Each number is 500 + 40 x the weight over the matrix's rms, rounded and kept within 0 to 999. Layers, rows and columns count from 0. Numbers have three digits each.

# q: layer 2 attention query, 128x128, rms 0.196, rows 0-63, columns 0-127
# k: layer 2 attention key, 64x128, rms 0.162, rows 0-31, columns 0-127
# v: layer 2 attention value, 64x128, rms 0.139, rows 0-2, columns 0-127
# o: layer 2 attention output (transposed), 128x128, rms 0.126, rows 0-2,32-34, columns 0-127
q0:518497541493515494482470499491512477499515504526472530525518506505526504506547442511462510508528510512510512529487474482509496516515501461497499511516532503511466471522483479498519527500512505533499540507524500489523514514521557529467504489481546500531551512476506494465475505489497494464506504531524484515516511522511463481559485480492512508480482544510492483505493510472528488492509
q32:501521498502476487518485461465505494490472521524532509497482499508512505522503511445508493515522531502496466530516506518530490507461483525533487510495510494488515505512524496492474488488477486509515502521477500511557513500507535498504504500492529498528504474492478499535474481531516503506470479490495508519524532517523497490498514493502476496491490531482476519503481492482515513472502
k0:517483451483510486503477522484517538506452539440492500521519528505464537479461539508497512491474471502493470492524502495459465517475516477459469528546451461526560505505533471538528491509515530558517460548446522500502460511522461468515499530496542536482450576534475482461485476490477491487492468528514490554544514448505531498496508510497548507526516539439490543459468473509499449525469
q1:440552590408526457423500581617560556485547515592549531526613485521534464539552460509504452482428433462493557379549420506495484603492534523480535504483515441522547552571423489532432540567553379474494491495516465533472584498552480559318426437544522554569519572393568607533553491520464649544460508483456565491538479436478552369642511317641592505433535538457439445557455488447560480433523
q33:458427527464397526469498516418430481451540593511473485564435544592507588628377478451503621569497550446501582503545505400511476501557494457438549451605397546472549593459585462471520537495482611526465444491484549534485367605471639514521524490473428496371567412475477400573443502537471529558532630560502440581504477564445520460518457494450653525504466429578483529493400530368554541553435
k1:477536473527502498477435489470570520490499533493466465512512570523463523470486547491449526551491533485508468512527536505458433524536497575458453546535467509512518489520515469499407503472528571519476495510484451523527470489540541474584487522485522487502486503551512460488487528471527470475437475518529486533488533480467522505540495505460538548497480529481502484461490480483501501525517
q2:458514495505503524555510484561480484517478485495481508468525506476462532512486509513591510483507470481532500508485496538487452455496509533518550496471466466498487540507467511483499488475495473464458488499527497508466490482488438534498444468501488479470450517495524530533507515493511525532502506466470505458527480493516541542492502527502446517478538470514459509502555509528466504499504
q34:483500478478534542475463533538511511462494487508438462515561550449471463506422485474500497502504484445509500460469467502469501473518540453481550526520483478491478433481511470493547607526487487529488520495520510460463515480479487537495451498526469460507504566502517521522506472522493523506503477511531509493495488534502493531522484506509523506450475480490530494496512502467506521520473
k2:452496507468545494439528507512487474519529498519544513492507496518534552540451483439463478476497510528480523473486478501485562483503527433544488494474574473524516456487504541480511485504472472487496450463506486571482543514483494490433531472475482478522490501478491565491511506481473527524540482533482485525457543514567473494488483499524508440531537495514468527446517484557520492472457
q3:521511473529518510518553487527510492507491480493497472466506474508496498503493538494507467506488499470454501475493491507516503499478482507506513500483493480502509488483491498508516467513492515458497507449498535498463503492541464490505503469474489473492482503479498512503524501477510512504487513494485504516478495500520487517469492516498470494503484484515478520499499525515480509522498
q35:505501511520526506505472531546491477513518481499466489510476504488505488511499508493513472494477506492512470508484478502497500480504473526490521509448494500496471504479497452507508517524476509514475472512493487480527492467500492507512523490541464508544487479487509518484461500472499513484499515516483509490469493500490502484526509523515515475527485499469525558513493516493504496527519
k3:444490547509483455497449464446522489439605563472501467509508543533469548496472543542445521514549498545494495481517524474522522549526530530442486496510481487517505506553541513477541546481426481567472471528487499534518463541502480525573453511463571464464572494526464467514488541521494513453495494511544518471492477439506504539484541518493482528508507544494529469436538485439505460529465
q4:514470511487508494523555558518509497529516500449462516448541475472531460458494505531462495502517551478527524467453521530545475479561550511524498546497444491562523509472476509509497521528549478529505546534490472476430520521542498523451443474535485481503491486539535563579494518529507502459484491533492486484460510536459551506481541521474539541522522526479544496499519500521504518480511
q36:441488515485526442480519549561471534498458505491510503493506505510475531447490469509543446501531516449560481449486562549498492504498453494528464528469496502495520459489537491477478507540454497495484561517527455532474539511578461508479522554573481495522506453498523556533487555481513529487449514537445448511507524569460606564496559527513505440466531531517530495524537500529478508480401
k4:510513528479540485484507569536462515509503509511515501482489468473516452493511502487507456461504464506526542435493474550503507453490529476511467527497511485478468462496509500521502473568454517539501549538485441502434503515561464504493466542543483488505474488496505613521527492520517509547513486515471515504470511499499478472476517492532511493498524478492522515503485505578520481484461
q5:492534487478540561525493511465506521517443516476548459465514504487465490480493520514525464497491530466504510427471494542515508506486492486514515514455468497505550491493484512506488429525495481439516512467515521482469508491509430498497457530546452486509452513511526548580510498505499516486505479492477496505495493506477525535476573535524500499471514484519502569472486490535507520517484
q37:511496528503517539468487545552490490525498482490520497505513490494496439507484508528513467496472504504483502448487498529493462449541482486495500498506503477507512512500485449494494545540463519514507492481546493443499442539544489476505495520516479504462486485500517548496506551479481489491514525508481488502511507538490481521497538514531551518500512482462494564525514496514492513506460
k5:442441477556482508451492559529498459545554547559527512470494537592460577552437579438529498507516552541516543537545505465487467496511521522512462559538533498495428446552552529455500499500519473534482418600527487504378513548478470434525510523468550559562564414482522513599519430486493489498465514575439513576493481504480574434496528566500529488451567518581551450460501460455468466545493
q6:487502496472560479554467498487492477535472536531425506491527553527536481431525456467481421510514520575493540476508515495475548495502507493505522511457527520451512514454460456484551524501521504503487602508418558492508537509539485468489498501511472555517481462495560495541497501417492552466582491502573505535430586471431480477501440505478537504529482504538487456530467547514525466506545
q38:536558463542550416480527488413500546470481498520506515501494482505541464507546519511483481488502493462525499525505504506430515471459544508473452496456498499558487467496532445527472535519559535536517430526448458500489470459529524490534543500473445578520498479508516542480492566486524509482497447527489446554512527545473490537445439494494496513594500495488417447550511529537566499499541
k6:461488498606454496486516469452506472558562524511532464439510480547473570478461519496493478507541480517498465460521518501569476505500533607468503548522420499541463538556571466489566503462531493570485516553522517518547450572507469467533499568501534435479548455534429501569494515521496543521405518490409518510486446453562634485488544588471528543502524532545553488505471488400563576506469
q7:517547532470524478511462480456496576500470466486472551455507466438474490506542459551493514458481424547508543487586581487535561480376530514475492432516580547473545517442450530477494544471517474491523506516426512465586528475536454488527523484475511515508536548493400478436512432565553446520533504529468480489531513502479532454488546511512521487512504493424457465446401517451487547576411
q39:534547546512488473500445474519543502571549538493472475385522537527549546479471480490422510546447491529505528584472555500527542487544538524557462475525503502505581534499442555512434501513431480498496525489496478535581477508468460540528460506528542475476551483544561482519597472418529490458514492502496575412521475472500487561513573453539509533499540480389543464455557482457517483540525
k7:549405445456495516533569410555472515481556585483503446572455544557504558570565466547491632511471424463556483450493490411421505486483438538459522539389420577481413437481569460500484542463490537562544630615512583556477403507527476455487577588547501429520487497534363488527384576463459600485452479528513442512444509595474510605455459582485513640518507566556489530438491510450482554497507
q8:483515406504523515429468475474506547505555573470498494466452535423487480471508504463436487507497551518492513432536525523507479538503525518506460502587490486473500484505503445526489559467531497486529534523463542481457506523520471465519529509459493544503526443463489440525491526474495466431478490534449433484493525512496508462398523559479536506554476500506521463488484499540476522492433
q40:486506580560419537516452489495519518519532579515474523445486555494555578489446462456442518543519617467474506512474578531528455516532513523432457508567469575582464528496466528495508479443518531527468507540529546553503419588469520509592529553486553506490579395498430455611459531495499477442448538477491445511467514533479457482464553488479502491559441511538553441430507482496482592492414
k8:515446496473461524560509525550484498420541531478502460453472392565576592479448505475513543489447416405540527636483561579451546561464436540508460461552590470484481568491552329489471516518573502554551523474535474467492443530488551510514516479478520430479527459521409415470505508530524449580458451529563438466521479465548480478456538548450490525502531448555535547530506495441401505482477
q9:412510470427538519461475495468497534377418541493451590558548485467540462500544378518515488489510511433604528470552519468492457492396471484551484427555526500532551502510502473532572592509520492510441523443484465479572494459596547481437500502466467517523549540585473531465515528475529534551457528560453504458495499545500502486497564404572528511482516498447530479504476517439470538533447
q41:477437401465460479437446507439492636487498591432535580478446512502587565511524455501450502499547504433575585574519537447438476546430572525471468589528508535468598546443570485482494508544567539481465368471484478547577476625495531530474487497455474601386529501482480479574465503488505493527454471543471552485571450514563535522553562544445611531458522510507479483545510574374537389530399
k9:549452584484455503576597512489558492520572540521531519582424465553554499550521465549467525443525567484475469525539539402440484521605408511506487509438475541489419441472493395524561491484479524577576513515488526519474404556522555423423555508480489494468508430508465401558465506429489562516496502544572461452460511565499557468500471510505470578573475522538473461525505575470572509502574
q10:391469492444465533483515441546480516393515489498471497502470482564488482592489503505508466478538553451560502527531499481468545530497547492463519453596533533498447563563610485566454600543523573532415453494493461542523482507531502477543439525550448438555542467470450478473522467551567466540502569548496544495520519553495508543581540431502528530472573451448517539543469454471504461512457
q42:432496528475521537429518498420420508499640501540462481578601498381410504484523546526496473452474362509488540382540541574485463376560573545558495538477567419508558589488438544506462458550611313422478505481500418476541557447502485511440495495456482464517474470504528514483549462457472541484510539472429562499568521429518467486539418463514506458403569488485548520515544476620534525495505
k10:582512505394508502470440586537522472523539523487499501633465445419496389617515526591448505501442511478450436547451529448529453523456410452471588550535517574541508442520530347395502531534457521377458446553484510564446487575553518447496501483487426531459478507547463488466486527533470486552457469568606412503428550556561495456546504390446540535484448531410425518500489527442529369422583
q11:502506514465495432475509511543574552427481469454550506509524487495443538524564460443493450537457561528517483539503482495472513512514551497477537464558553421481538483523498436548487469494502439432494456493487504439567536508495466503467452443504498485514458549455483486479532508563559545515534484545431509509502487490452517431480522463533525543507501512477478559491545511588503500519519
q43:539485511518450508539512431485506454543483507491512564497526485456492517501525527499525454504494551564511509506472516538532499522519434522471587527478523504497436459526458472485581517522463519495529448492485541497511490503487498483480520477445480486443457508414511499482468520407438491568539503445540537506506487461476496503486431483541467516466429412550536602510543488541476519522548
k11:453513417497500426516517481473542515553501482465522501487551511494432598548570583488493437545524458531445556492465467531464509592477456520500508519521550436475507521445513537505545512522437473513416518496412451626478550502533537488553477473514509402522554535505542508447495507490454567445556466526502517472437495416490576480502506551529542497442480567492536464503465541581446453506433
q12:486590518569400429465493494426474481580520469426461448392469541463525490542506539447484486482502607579491451562473532455595497490586514481479369496495533554530561496472446525448531515496511552450445464521451457513583506557404534524629537538580510498488551537485544443537485535444475436443493428529498541530579553465452433515468456654463457470529515494478496469430480472460460534545372
q44:518473546570462552463544471563548449562462486511488571477517527495477558449534509461520438511573510526479411513508557602449519468460560484462552516528469453491486484579490551421564471521549526502484467487608523495523519368477488553462536462508476427537450384522583572449444522425538495573503508460522526502521484469465438562466491474546458468452479518514461501521456530568473448492567
k12:548456442463512580467540496496518439473517512485526539511494482462468573557469544490416515498504470529513455560547481439508491534577528550515523484503565508501415452440469471517527403462505499499506597567487566489492544570458516486505528486543475468504531470427417491436473563547467535553479538561484457574453490519557597454514541519468492505514456509551490534508545560475489592552477
q13:505506431543514526533491492445521447509536542542477479478449517516469472498496547511454482511450520539536490516550505519494509482513461563544494463525457490459517566514535495583500554503519507517521504536413540440483496520599517422540489520426492562578548446501480420604520539502526488426461478534515456490516519530516497473474479539508554604576430548508526488482473499514476473490549
q45:477521524553473478468494536468457522502518491541539520534501521501560511523448527526420553504448598479520534529530556440524478471548546496531490479530460530539477517492489551526430467476530479492470509506440526504488508550501544508515513555500558537505592423507512478554501554534510487461440534519495459491497459544467501476501540544492535512499526519486514442487525505522452561444508
k13:406526464518441510518526445490454472531531462476485439438490521532571452471470478544541525525445412461553524496497513527487453497424516538511463517551519520493537553481514444476507486525567479548509546518534487431607375483520486490581459494483464471430523530527484499498506463500569521543441554441503477447460466505509518552413539544513533499545584512517480582546484430457473533490410
q14:527506494491496466527527547549532394586481454500473416513540532548517486466512568526537483502483531533483499515503490528536560485530537495567527402449486511514516499473507505435482529511529490515537556558501473497467543497462489437472445475466486493550548468509516507580495556516486497504473482460527506497478580446456433493508500527431471463553490527533559546461453420585489526463619
q46:461564504503512492490493570564487469479487497530482494537459492512454504436488509542559447417498498496515459469548460576480510495528555464529535437434473425463495461531523560504499464521499378474555565547587479530434571438523437511465560507562535538526517505551551543447540582501488528498527459450468533476517491513497456491444488508554501468460499535395523504439518461592439491463536
k14:535561418414629479473522550514412495506452431392500441507482571472492473364475476533537506534518387432483519511473377556636461467445574490486521602502531514497568523475470569453430462557448475551502564549503426446681488524569472579538531477506499456514506517493542595539520557537554462568460548442421541464485487534501591453527568481468521444452502495531464564565532473576474536519418
q15:448495505492505506472503463532480478462499444488504514507495457539517514441493532548545532490486500509495493540456482495502464503519447470470500506480513534524488465487494487502483516478555473504493495551553473502448500514505499469524528472498464414466474539496552494483520511540503547529490467507549492487450476510552546498500524523438469460525513532502572505561531508471534478458515
q47:495448484424480519476539481481528537497459531466499468496474525575440528487489500514508572514540443527521563520542519469440451584471464513451503517519489539433448482461543472524472478509475535548483483479476440422432488559496508506501463510504463496460493505521447469518493437558541502499496485534601470496504412544525522491427486577425518547558449474505491534517527561486448438554513
k15:489527452411442503518483513482548518432499491455510532475502478484461481475571454500524409510457514531522505452452482498495508457559518558510516452478488453546510468493415491547520500536496528557531447396548452459522457453482563486449497452513510491517481543452474476524513602475390449522589470467562572448570528539514444541515512366563494441504532438439487503574543473521528505480407
q16:440492469513460486505498555518433533448451571368544448508463512497491489576498435469459485509552573493489502519417448472535429481575493481464412505545502502516511512514453420483514488502509496477483457529573510505504480495435547579472465552511498462429471527512517505498440532525536522621500576473492536519515484535507460531470540483534500570452453481463447566510584501462479467468506
q48:478459490529499511421563502557476474529500459457498530554499442476454501504502498496507472520517499502518507493530487497501523493490505455512522558524542457486455515510506497456524503486538479475506459478524540506541468438480505507438494495522472503539452592512580537408443461471451504550580478397490543514498508509507524503514514482520436543423436512501501524520455466483490527525554
k16:498551432521560536550575471478485430543453385512501466522598575492488492465506505425528460413429463474546486567556480485551541530483488525556568457433498460489602557445501489538440460523517416379426569430495514439545603487551534544424555396511412491534504501513579573462585456524497494490545607558413541504545486396478513460508419496475489399471472472521489498610620522561518588495571
q17:454473514547448483469512467397528531563517523495515488519526517464519451508512524469438465497516560499556461494502481470523496503565490458554504504533525522548510476466506496479529469518461465441487499471435517534543516499539501486495538524555505544534529515544512489548436539449456430414501488556464481508491502483485474463539525539538530513496568518581515440463465496486514523552471
q49:491529503545463516440476497463537516495451587476494557492448569471554515549494535484454495515546568500541506526558499486449478507462557481439515532563483498513504505500516542531520494517499560459533453458478492473551445511526525495540537492479478490440546447487506505497474484451538488487466505552441504453494521510512467502516509537506537509532562537506481451517478582418564452504430
k17:351439458489466548560464509515527435478480550579537555451428522614538609649489541506472481580564538538529481556539560395419368551587560562515476489564461523457418557488528473493559481457525522558493466566441545447309416551458584472507550508564563548567557478438379431603492542539476442488469567594463378626520484576454648456509530596533510565505484530510576527530495568410511523570540
q18:588480513446602445466540512598528426520434411552564540513573457475548550431525479535540492475493431479487521418451460563541534513466516457536518499463497423511545504512430485444485509532486376547535514562535426451458594422507543525421470448466555471510501513418567605539542516504495549567515471423534481455548546397522426484515538462470421395463554573449535502455542469538445473444590
q50:455455524474621554440462556529455496517554448506510411467496429460515460441505511468557484484517395481463433421441510593586544402534558601566448470445558559471507510526454531445487470497515419580520562523521455450362542393434437457479407508568577505458474471561446535493516521592519528482443475425492480555510455474541402529482535519403436423472469558432483540532536467602432503472516
k18:550464482464508466524531544487467526486480413477460515558493553500445478470547521628392504449480444476472526535521433445502476501509500456515508530539548450555513564499484532544469484602488467541560451365512393490569516531498482536453565431470547535499493515493546546482543557549498472533458537476499532471509559495422429495567490442478510458465559482481467527549444510580466518453510
q19:490455532455509546492459474548540502487501472490500486547534527503511472497546442535461509450526497501516532546512486514502498485512469423511463508545560482508440492454448509451567508546433506519489514482540485494547538480460465496537492565578458440509451566529521544436489468481510433487488450475515503472465527557550452487513565464528523478488483435468468485530544555503537514437410
q51:500504527506494489466491490562518500465490455491482519539497478530487422482575518520455492532498463510519489542550468537467561525478548452514498495548557491478491514459509424507529538536538493504488433513497468440504502463498516451486478418506451497545455524500510534466528520495546459518530439489526540510534486471558489448510508440524566508534435480466534526547489533523529448488622
k19:529538479536528490566565477500532461538559512472544450522461448505474555530549460477541487458452532537460501503542459463502572495520516582421562511414470545496549480501519483506481500518437499439582510489514525442551491548496430498499566505498533495500453487503495504546463542451534487506474436553483545456537483483491463481578489487481504542520542513538514483489557474431546522488562
q20:513500568574545473564487544568465428592426467562488485500556472462501558423521498503584483532554468450472470482427423565560519502498548482556573506408437480501478471518445526395520440517424437580466583479527421521424589435471531501423567467558568543477479486548579575535490487407444521508530569423558521466521547418500424506510430488512360408445501572521511430519534461563460493413633
q52:490470396484412517549517566478485553471482517544544490569526548502509483482488449483546471464574508459494510403548439549470493557523512454582471477454544473492517507488515509509517484511549430507569578551532430501417542502557475517409542505495518505566510480451453537530522562564511523571460520547478500468519469486452524432476504503524501436417495532612506462449410480559436532465502
k20:570531563498532469419497533465487499508512438508467551497550469449520434480479551574428527487583559522422482474513510486482450449512458449576455549556535513525432398484418589464463422520534503479501420513523455488486581505456456470540431472470524544455469478482545524487496457473472456457518399459473503536513481544510552520530528508507507487544478479496482476476436520580548461519444
q21:493472556437503516364485528560497513521523532492554541508553428550513525497551412526498464514477477462522526502506462537379506542477516449567492505510507414506516511582526404513554523514484438565504548440569492546492520508537525465380468468495468511502472491448605558473603546479561597627548548457449460461445535517517563466536505432579519567443499485521489512567497451491499458419567
q53:487425524456496510520400478488452485506559462479572436512461436562516473555529514485567463519510512561454436465526495487544510460527461471484460483475459519496511477508423488473461430536472447549542492541492519599449512520449472471522564480505532501484572521479465460526502475592457572505432545502499517616453575501462447519556522524467518513431444441503506500453398470464462488539526
k21:448539541455489456577515536540494558502475461498530483517528574464500493472515472449458474452522566473462486483477447549510571496568464453491506555502525481470434491462531563477491485542471511481493482504484499490496517472467495494419502505508495460488423517472572516555492510482530530466516508449454618444518527480500461474519562452506525522412513534445531552503497584474550450469548
q22:503535568481490468463480490502488569511432529504520529471516508467498510464537490493496499508471470578445540474482527495513502550388539486519470489554559521495498444519522537481484502505489452498439550517472528528512501508521452544498492503521534496455464522481530525473518445574533496509587547545580468492454507466507518534515496471496492418512541531481508454477524486488452477454461
q54:488482502498460473504530496390528570484472519547545499487493464533490512448482488498492528443508528488480577503512543507505578594501459526507461429579493499545522543517525456541469561491520518550536506471488520450490503491504515503482496526485556503453483509523543520474496496527525460475512542514589462492462532507513461501489514448517462558596401495537507457496495513538459521471496
k22:545462485506439495526545471571469502496583476499488442513524496541479539479586551516570506483480428483501506469543491538477487525511464560452528541409484538505482530462432424456496483525549471454557496567498452460553450383453494464549556467515507473560506488451448516549516476505484463560535441506557511499626508501564462543534473520551533516522527564538518524514540449456548436504552
q23:468534475417479556532466501437404519416425519503519565506488540467501474534518403503539535534502485451528501530541549431441443535413539488477465448567509496501593519541488453563501539490503558512394467466453485488588420601465468455474541491445498505493459529518507480496513475539541525540517535489537540495569443532481510512532508487518513562473499459490487523470440566425505481495454
q55:535518455488481504589456476469511519513533469436480519516497533432511534551525522461518521499501491514470497533511519442457463493479524447474515509544525474495500534438457521442440469529549495502468395474437505539631494526480477526513512502468528507461537489453506449494457471497477498503542493477540501547555483432454512524552495559425513473450498538457485482496465558436475483477448
k23:521471545492474414490538441552492488518506522458578455487523498478582433492598420474493455449455517500517475469516543512472561544528496516514536502436463486527492432469582481516576536457488500481452487522503508536567467441515528475437535522486486481395392523535535470519511542468515579515548559436494527485472534539544528434423529433493474523518520507464503572556464561449500505518659
q24:533593501532541554557478512488505452513521489533517492512529542477557468457490565530458438492440525493502510467491463472526544532508519554477533488457382508537496490463533530481472524500544507534497467512472466510485498484481491505504466496478460494549516455458554508571500538508517470418490474511477549473562475460479499507555466492476474505528518497498547503538457473566468513480583
q56:478461509542480510483442524461479508487538546508524474528462483462453554495542528526527467495493484464494484501539509538485508485533492498437523544502515518459436508512547491480507499503491469490485508531515495495455499458495504517504503457519459506498508473495469498474479527461480505517434497498535505489477492463489482544491487508493559493468499460472523555490564533529489479470498
k24:547497488487536495518519511598438514515499406403471501507488510427456488484553523570480490498563432449421479442447463611569498489398580475552546470435521519486521478480472545494510460546480466581453473524542453489490554483537477541506516465508547606424447498452529548459476469559520461579520559506457504495480495463540519443486630486466458465419566509488425494522507475455477538527475
q25:537453488472502530450509497459484559472512519433551480554483481484535434517483460495457498498499486466525502484495551496548453466521485451518453540571521458514485458507492504496505485501479525490524522510515511477499505501485513504568518542542535437428481546527487509475482512539495459448415460501482486492464523549543498501509565501510506438450517505470516537471522489510519505528406
q57:508408497426462557436532537481500498518431535492484490566476485505531561508450479478516520494501487457522490477459540490484423544502445456513489523508530490450492434510527424494540549513465524518508517441530517454486464578528546431501470501459412496507446515447445501466465486475469558501486517510530442508521539550530567485503525539498464487457530508542520512516520539481563518476418
k25:523456532494484435467465512597543476474492557614506561533460418535522508503567562454524479494496558522441513576520425483436497486564421486508475385518481480476491493538469477529407502493551536499481448515484461581451530513453535440464534465492538475652460464476618457483496446506466391456556520543591536459590554439467483427523489422497507514541465420505533462527531564563475394531472
q26:458486473502532526473510511490481471434502496512489461500454527496487427519512544477511482510438559465542541506530517490525451458532484515562492464578477478511476462514505442550503469514529501528516498548500482402479536459532508436517524512544486520558515506473508454472508589580509557480421487486482492488483440508548543433436519551497480495471479530452507558471527512586498499499544
q58:428454522506481543501451551584512479472470469493493493555480498524507525444451531480577504547457497498494500556526467488492496493556517470485502531472540465441428458508553474447487474535450448542492508528505477494454528494512515480480512452535441512528524470476459476496414513556506519520495525492542508505540384469532553521502504570507501472424488529522573499500507462491480426495506
k26:567558480483471428488524478510493466535493444468560509443525529416533491483526454525515473492450409527479526468451496493478504436491499500521529462438516445488509483475453533495487476540483466493484517481435464482554470526470579537472501499421466423503463631502512536482528502506518494451530475443540551454498582526480425451531532423491504465515502413463551586566523505568489508495448
q27:507486455490539458469573483543479537460504522533481474588501453491543510445506473541471486509483449535522459485468438516489549521547460512515536476466505485456490450498531477483437536498457482561456579534507523404479520413539531495426496575508610464576560518501548555501547484455512516417545506490451487474467544458478500508496545513534463462460514527471555482509538458579490502512536
q59:506490517511499580540472527556521458486522549495444488581506577460462561445531454501472505504490520491489554418477461538563445462541508511560431500458446504533486505495472489524511511489512447534529539484517510432465494476504468506481471583553484464496561509477478508529451512530489575423503475539468466491543503512490514485508516542522492445501545491537535489520472515533426549469526
k27:477461549488446513530493487503473519542492479529514502494561573466555487555494532496436507514509541422478538525521496453456515549519489545509499453512474502503471546500515468520452520520542484514576417512475406538544475450500546542546523443517556592526484523520519530516509502538514421441414528550516494401494485484498445472517593489527543504504511539468534497522522462514503452460504
q28:543452462485504478504525464464544486567471514476517543452497476452490513511511498531540560524511513549531490493508495513475468509505482468493481478499573495468510486500492537438524546483433502518509541513501497481484548524511520488513496539433505473478519537549494487476573511459521457539499531434511491501461542562562536523418495549516460500503448498514509480491445483483483579475440
q60:571526456418535551595511508572497482515441470499494564498482549494545522468502385418495501493505559512434531490435462477399506508480502499508499411532477498489565480449472537526487574446535518537428486495526509540578480557504513480481506540449536528567477488553498506547567543567529458504525493508485476495578443535447480432468548478499402453524490550439533462507475489515482558482520
k28:493440537466407508430508481435491535444515586510505438523469358536541553463471460487482566478481573499442480623478574548432489476602505517505482513579509491538464436503503405539556496484523555456608513456500564494519457583446548413562529462421476499530480457485508407462527543448477493467465459436603471533407459616502520530467461493451479526565496412572504508545516489553540499459416
q29:528426459545472513426507488435576509474502566481545529467435435460522436552541510495435467483450526458572507488527495521522484545535494503498472496521520481493496569482517471511496546548512484547527446557501450407494540404558530421599521487481500547532534475518440523477553517536535490475463507519482455550493487502536476424453518547493495572503413523483475483481480479559500535536487
q61:472497532551524504546508514575469466582458455504502549512493496527577481524498492438500445516477489446548455491535512498502461465475529516446539559464500524433480515482500540488478437568467463506488489511489500549583495519479478476492515441490518529529498450491508504520501525495542533569501548542472531479594486428448484495502546538510501409510512521476546504517541545531506487493539
k29:467479518490477523528556448495516550552533494529590545538482508521470490463573494539442488506464460446476491545510575486507512510548520504502472545480535511437379494479532464482510462543512591453535414535450500476462478510515525467501546579453513471500488480495469474499451521424550465470419516545538510547465514446489468491474479526498494500535539496540537509528480563545478560516543
q30:514476512426557553477462447460464525477460489453544472541489526538543461549475400536465482517557468471547482456503516493491528536450441425509484496549529507450459475560476499521499498515422498574515548454546496527510526449477449471543488541550487456456453517540504509443518499460556461496428521427476478463452543567479454563484537463539420443453559474441468529504522466451470511531459
q62:583525475492475488483511479547497484515581472467493479539492511523512465570481483474437500505483456489507486494547447485492533437530447476499491490524486493457542492462477454502519519483477512486465491511512541464474477569503533522490443474516497503521492496554460437500539543441502495513502532500497510501508468444554579470490539484470559562482476496460587519462496499454509490558476
k30:520505482462512502501446578573494473531483504517453533525499428515514461591472523494565565417479546446507484529472460533457517477515483478501513446444496501477472449570520458517498576471459497414527486468587536504483499590465490502419520488506479553516439484499568433526447416457476491533542452522476544418513541517469443445538398461482527554445461482512523484478449527472491437473565
q31:516552480438500472558506534524526495509424426429453506503551521466509515401518411544561446541529450517478536480444411560485566519476517472462440532434552450505530538452440515479516509485534475502444536469553481478476511409505548497440491511490478464458501502533524538505520490482451536527577488499539558413556534480486432507503494514519501391503495565459495498483499474483474544538516
q63:445463419471496508460565542498458584476507466508542531569464573561446442540454436530443561480480440402560551501603490468456467536461436501598443500495490498453535503506601401524515562498454540541438443531490483448484446457487489513458449540501508545491475514539523502515508448529500480596511452613459461457516483546540566498509558445479504485529543468393493555483474570459526464508480
k31:575490492501462503457537438536538560570523498521466508482543490482528483487519544518536579468549577530500449392573476400511538433563462514486509473471470494522460379495517496456456443452538449510552503503523554471505535465521442484458486514521461524520470445477464516502522471492533517424519521540542477583458421531492543559498406523542497516501529554558447388563514486558516558503441
v0:538453529483498508521539501508448503542451490523458471554501518522561510526537468432475513532504469470547451541547505497424476494477439440520532539548466473456511502464490475545508488485493507539542495501434529506484507513496536504534452494507505510532491548485505509511486554498486510488466491463488512479511513515497494550527489533533523506501458470472472503478495512556534453535526
o0:523498493556490463559508544548461468460556440557513520474428520527455501441581496489513561470497437531540508505497465472483528528560483520504474470421503521465460442475506515512469515488471488488503494562478458459446516440529501519503519477419456538550499487482512550570546574471523486448524498517524506509497501480491492466489427482508530540589524516485515498502504517456469511485611
o32:496486452533516500516497505534486516517538481477523518465431436498475475510469503508485473432479507505497538499455473484522466530564510535477514509499523474522460457513527499523531468553495538502513467504533527458392554383551474554522559515513493456501483478448579512589531481504479433521507454543529396561457564509529484502520543470469502490527517489498534490542545454522519505441592
v1:522463484492496521493535527515492481490430530495500489492490472492526439478482534508527477476498479485468467486503554500508494507493508481450464472492484492475532460525507453456504462483495519541475505501494465536427503508468491500504463462496519523434485506437530501487515511551506462517504531514488536540515465494511476476465480528513485499487501506512488473410485491509500552516486
o1:529488540528496455472448494509522507490500517487495522522523496499468545462533486498493521543512481460527487490483467480470555491515545518522466462508583434590511546520530501492493527495499496480531474503520504493477487539543497548515571506514519535528533538479521519478539523505496523474495461560531544476514474474482509446504431510493468492501504518455482462518527536535495481507489
o33:467502476486477504528490505494518492529506433503478509510482552503503454479486430536472436441529484497487532504514477518495478490508496491509526468549513535469488492514494534512487467457471461523496555494493482496509438517483495488461514494498510524486483455533492405484434515503541457551521484505505437570459536463500490514500470518475511520533520441479538591485466468493440551482508
v2:524456498467518465498475501474493431563509511485488498468503457506519521552495488502505523528484498464491474472521568508492493501490518463539501545459476490507564493464489511441448503510451517473508469490450494461510456521522523522482535502493521539438439490477517489525501479542513507522468439529464478471460489468518533566452512572531495469478468520509429549565513499426531499544516
o2:491444526490541486553484414521486482490470497506478517495590449473514482483508511499494503522465449474486503506475498509492500515464506503506542420474552442476485516531497527503468508477452573522475468509460479551512509436416480516503509437491521522479454514551559536524487465484512552560529529513521505506547504477463477551475521483446509528478519462479465522462532473472476527494496
o34:417435466434519431510517452540506528506518528426532551523468402536478479556448468543453520491444575529532503467497535473527492526554439491467498442442542547534467526466472556463504442474505485557479540469464454506502412464449508530443542498502524513527443444458589519526524472584563504472495488460509467529528535530499552481479482464515512554551482494507476482534581521506516469469486